config.yaml
n_layer: 15
d_model: 256
n_head: 2
n_kv_head: 2
head_dim: 128
d_mlp: 1024
vocab_size: 8192
activation: "gelu"
norm: "layernorm"
norm_place: "pre"
norm_eps: 1e-05
positions: "learned+rope"
rope_base: 10000.0
rope_fraction: 1.0
qk_norm: false
attn_scale: 0.0884
bias: "qkv"
tie_embeddings: true
parallel_block: false
init: "trunc"
init_std_qkv: 0.0312
init_std_o: 0.00572
init_std_up: 0.0312
init_std_down: 0.00572
optimizer: "soap_variant"
lr: 0.00561
beta1: 0.95
beta2: 0.99
weight_decay: 0.091
lr_head: 0.012
warmup_steps: 200
schedule: "wsd"
decay_fraction: 0.739
decay_shape: "linear"
final_lr_fraction: 0.05
batch_tokens: 131072
seq_len: 1024
doc_mask: true
train_tokens: 536900000
steps: 4097
dataset: "wikipedia_en"
Each number is 128 + 32 x the weight over its row's rms, rounded and kept within 0 to 255. Layers, rows and columns count from 0. Numbers have three digits each. The size before them is the row's rms in percent of the matrix's.

# k: layer 9 attention key, 256x256, rms 0.116, rows 175-194, columns 64-127
# q: layer 9 attention query, 256x256, rms 0.117, rows 176-195, columns 64-127
k175 109:076145118101138064146127161130161152104125180178080137113106183151135130151128055151156158177106153096206152138109148131158112123091147084183112098084112118149071115121098141117106132135093129
q176 109:131102139175221079148142117136111121133168059171152109105141160095143071073128148171106151086126102172168126188142108104068134097129165117131129148103118132122174142132114070089197147142108061
k176 107:144116190183129076156174144187146115145140129134132099158114087129127113081152151120126170126198118154105138120077178167099121200104137163085185148116101090125161172103063113108127191118101122
q177 115:133112117089111116137132135106177181172095124049193144089102131143132088144156134031106194153194114132119087167167137178116142149138146164077125165134121052104123109135174130130176096123118104
k177 104:137082120125085174112094128066255125108125113138134129082128117157094182130125123169085115183125132134104089156093139181130144157115151082088108146173195146151160056129134163128082149123186169
q178 114:065159186140145117145138158144118135122124117155083137116157152112072179092106127112114163161105152111101148172133125113138141151132104221143089174118181141126122151172115151135093157146137132
k178 119:077115128125083127150163154133166143147095135126118151082139137112122083166103153127052128135154128105081140155102147114133124103156074137070160139152158063122082103122138169129138134076127116
q179 106:093128173111140136153112132115134113158110125097149146140093139167124089128147120143119159148160068169158197122167105201153151114097130115166130148111154150153144181124114175123149141159085126
k179 097:147128176106163132142140065097140126119102137117135167153082151149151061234179135106093191214075124117172109131127188173080092141158168124200119105154094093178148129140104088112098136156141176
q180 109:135150113113126148140110138053145173144069108165144095127109083159104072145138067192192133067129144091132114088111125137118156154184050134111135187128095092166095113166171182120122126181128155
k180 100:089078124132066125099099157108143115102138146162132096094075147125165087154142136077188172102142114104122158146164126098171156144131089069077138169127131117110080113216186151173125115135098148
q181 112:155092123103128167114151108122131142172126199113128119157126161146080117103089138133123155129101087094146106146110127133093100094159125151128127128165128106132119135166093106131170139128116146
k181 107:161163110120098110136174134167084156119123090088154124169089173139082159086108099114106107140089150101148167153138123062101148139114144181112065132174103107133139127156145114189106125161095114
q182 113:108132135158112139071138138102160196100131088061149117115117156119083145148164079097057146127162071112127149161113083141187168094146130114127137180171129144168176153117148058141155149164143122
k182 109:150166086127123158205114078131150084113097151110157082101094109170127158165111098103111093194140113090124143127112138186117119127162139122103214102150119102125115107112084117185207123190177120
q183 131:131146144136120088124091136116119146168091166141164136069116080140057149158117086100105128114143115187171156178153093168157178189123136089074125150113139187155101119141123051111109171137133152
k183 120:121183126123145089150097188096124118203132085166132065140091103075067166142095132161109094168102094153148102147127103099136170149153123134094132163130096211132177146130095065063106183081158165
q184 108:120145144075094126112126115095129172162179140113102087085076193119146082121146113109132113103141093097151172153072166122141136145136169125112152103088074128161130177136107106189150123176143115
k184 112:092136089136144125117124117122115129144140141087100159130102110088120126173163118116150099106140118071146099146123156128158178112144147127173122166115132068119149175108171123096181167089160104
q185 112:122172121162128155123115166123133094105149142130130154178120106095156168050077126164104159146112120095114175115094042083124118108177155135188158153110129114037140123137081139212115141128094056
k185 110:122077137125140106132168151157191136126185176136156114115160076134158208188115140131116097159094154121122104104135188142111095082133086106112106105127137153099102105138138095099095166096149065
q186 110:161166106148122111148133144152155059105104148134182165079162129146125128169111101100121180124119121155097101168070168121123141144120129137190171102102127136175181131179164073078104125124155177
k186 103:130153167161121126131103184126067053119096084158102160144185150096084130089175106108178122035177136068154152189150154154086127150157107106153111119154123132140116120136176103182081115084141095
q187 116:083122121140113109141097207184088124117043152102098195141128154179097189125081135113073077139134124172139122142149177125128119185121119127160124154218109105150167090065008120100103107158132133
k187 110:115127147215146129150134138089150090151133199072166199149144167119109098182079132121055128168071125105143121066096117155132107109157144170168138102111113155173151102120131111109154111157127146
q188 118:116110193138158109118113194145101148090127098064106095157089036123081193077130101179150155127178117147118148230118061125153137142160135171131105161085150062095121154082176137188130122126136170
k188 113:113113130062086135136095152138144124155135080117102083135100100179111136154147161105119104173137129202127101145149140130135162129179107164137120153113121127174208111116141123109116122169125155
q189 119:083130128106140115156118186090092115155076148168138143097137149136142145146118103086176146143164112094082142142132142124160080193111066123154125182143150137062095137160128126211169163155131110
k189 111:130073147116120158097111158136091119136096139162186137119130092138106123160148077093177155161125174112171124188149189101131124066093156098091096166122110098135089043134167101059175125151159175
q190 114:138087087158142079152122099116138145124120123103115075105078142125062118126082156066081138154175082108107042132117132120168140114121136166092109143072137126117164116141117153141075156136143151
k190 109:170087111158172098144130104139110172144136128114196139118129149159150136090095144099139136192153092138046100170180206111081166158084147176124110094111135135127165093107159143155042089096196140
q191 112:093123090124042158162129115088125100152062119129153116111047101180194109156202086106125109165158106118118099105148086150154106157101077136176145130120150145162121145105130116147172112105120133
k191 105:181161104124162178129110121076129126135150128127154167144151095148133126158110133122125066217140142101061151133116169214091130069163078111177203108123133138252110122108117167173239196109121131
q192 077:145154114141125166087121149147118109126146112117125082093132204132102137104152093087157121170142107176145126165117148104161148149131134143136232065182106166149098117156096090067111111112175058
k192 061:062145166179152129118125119146143090146110118096166129087091072127099099155143128186119154128137196085133117090150175164160125162124100137157157158072145078156153170152091127119125112179115177
q193 074:159131119127110204152111142124141181130104152080132150142068131140127127185154096167062104173196139162129113173122159143132131143143082081075122101172121146166127161087133132140140189207098156
k193 073:146155143139170105143088156139179124088093126132085158139142119134113144120140181155131169129111091076100156097127089132233157081110132135119176126161141169119165089202072119143101054139136131
q194 072:104113129185105077123076163141089148141137152150139130211143105113137059136106142117118108154162119164038123131118093104117133105104080160114101174130101155135152129117110115143102135103113130
k194 075:161194164129117067121114171174186106096124133078097156151111130083144205131124096141110157194070124121087142080142139114133131137174131136138193075117153038102147158194100160107089095111110109
q195 080:104146172106120140114107160165157170086111089145123085106063140157083128163145147089152136176158072167125121198168109124139127123185139110129200109123071153178113128093133152075112087140085118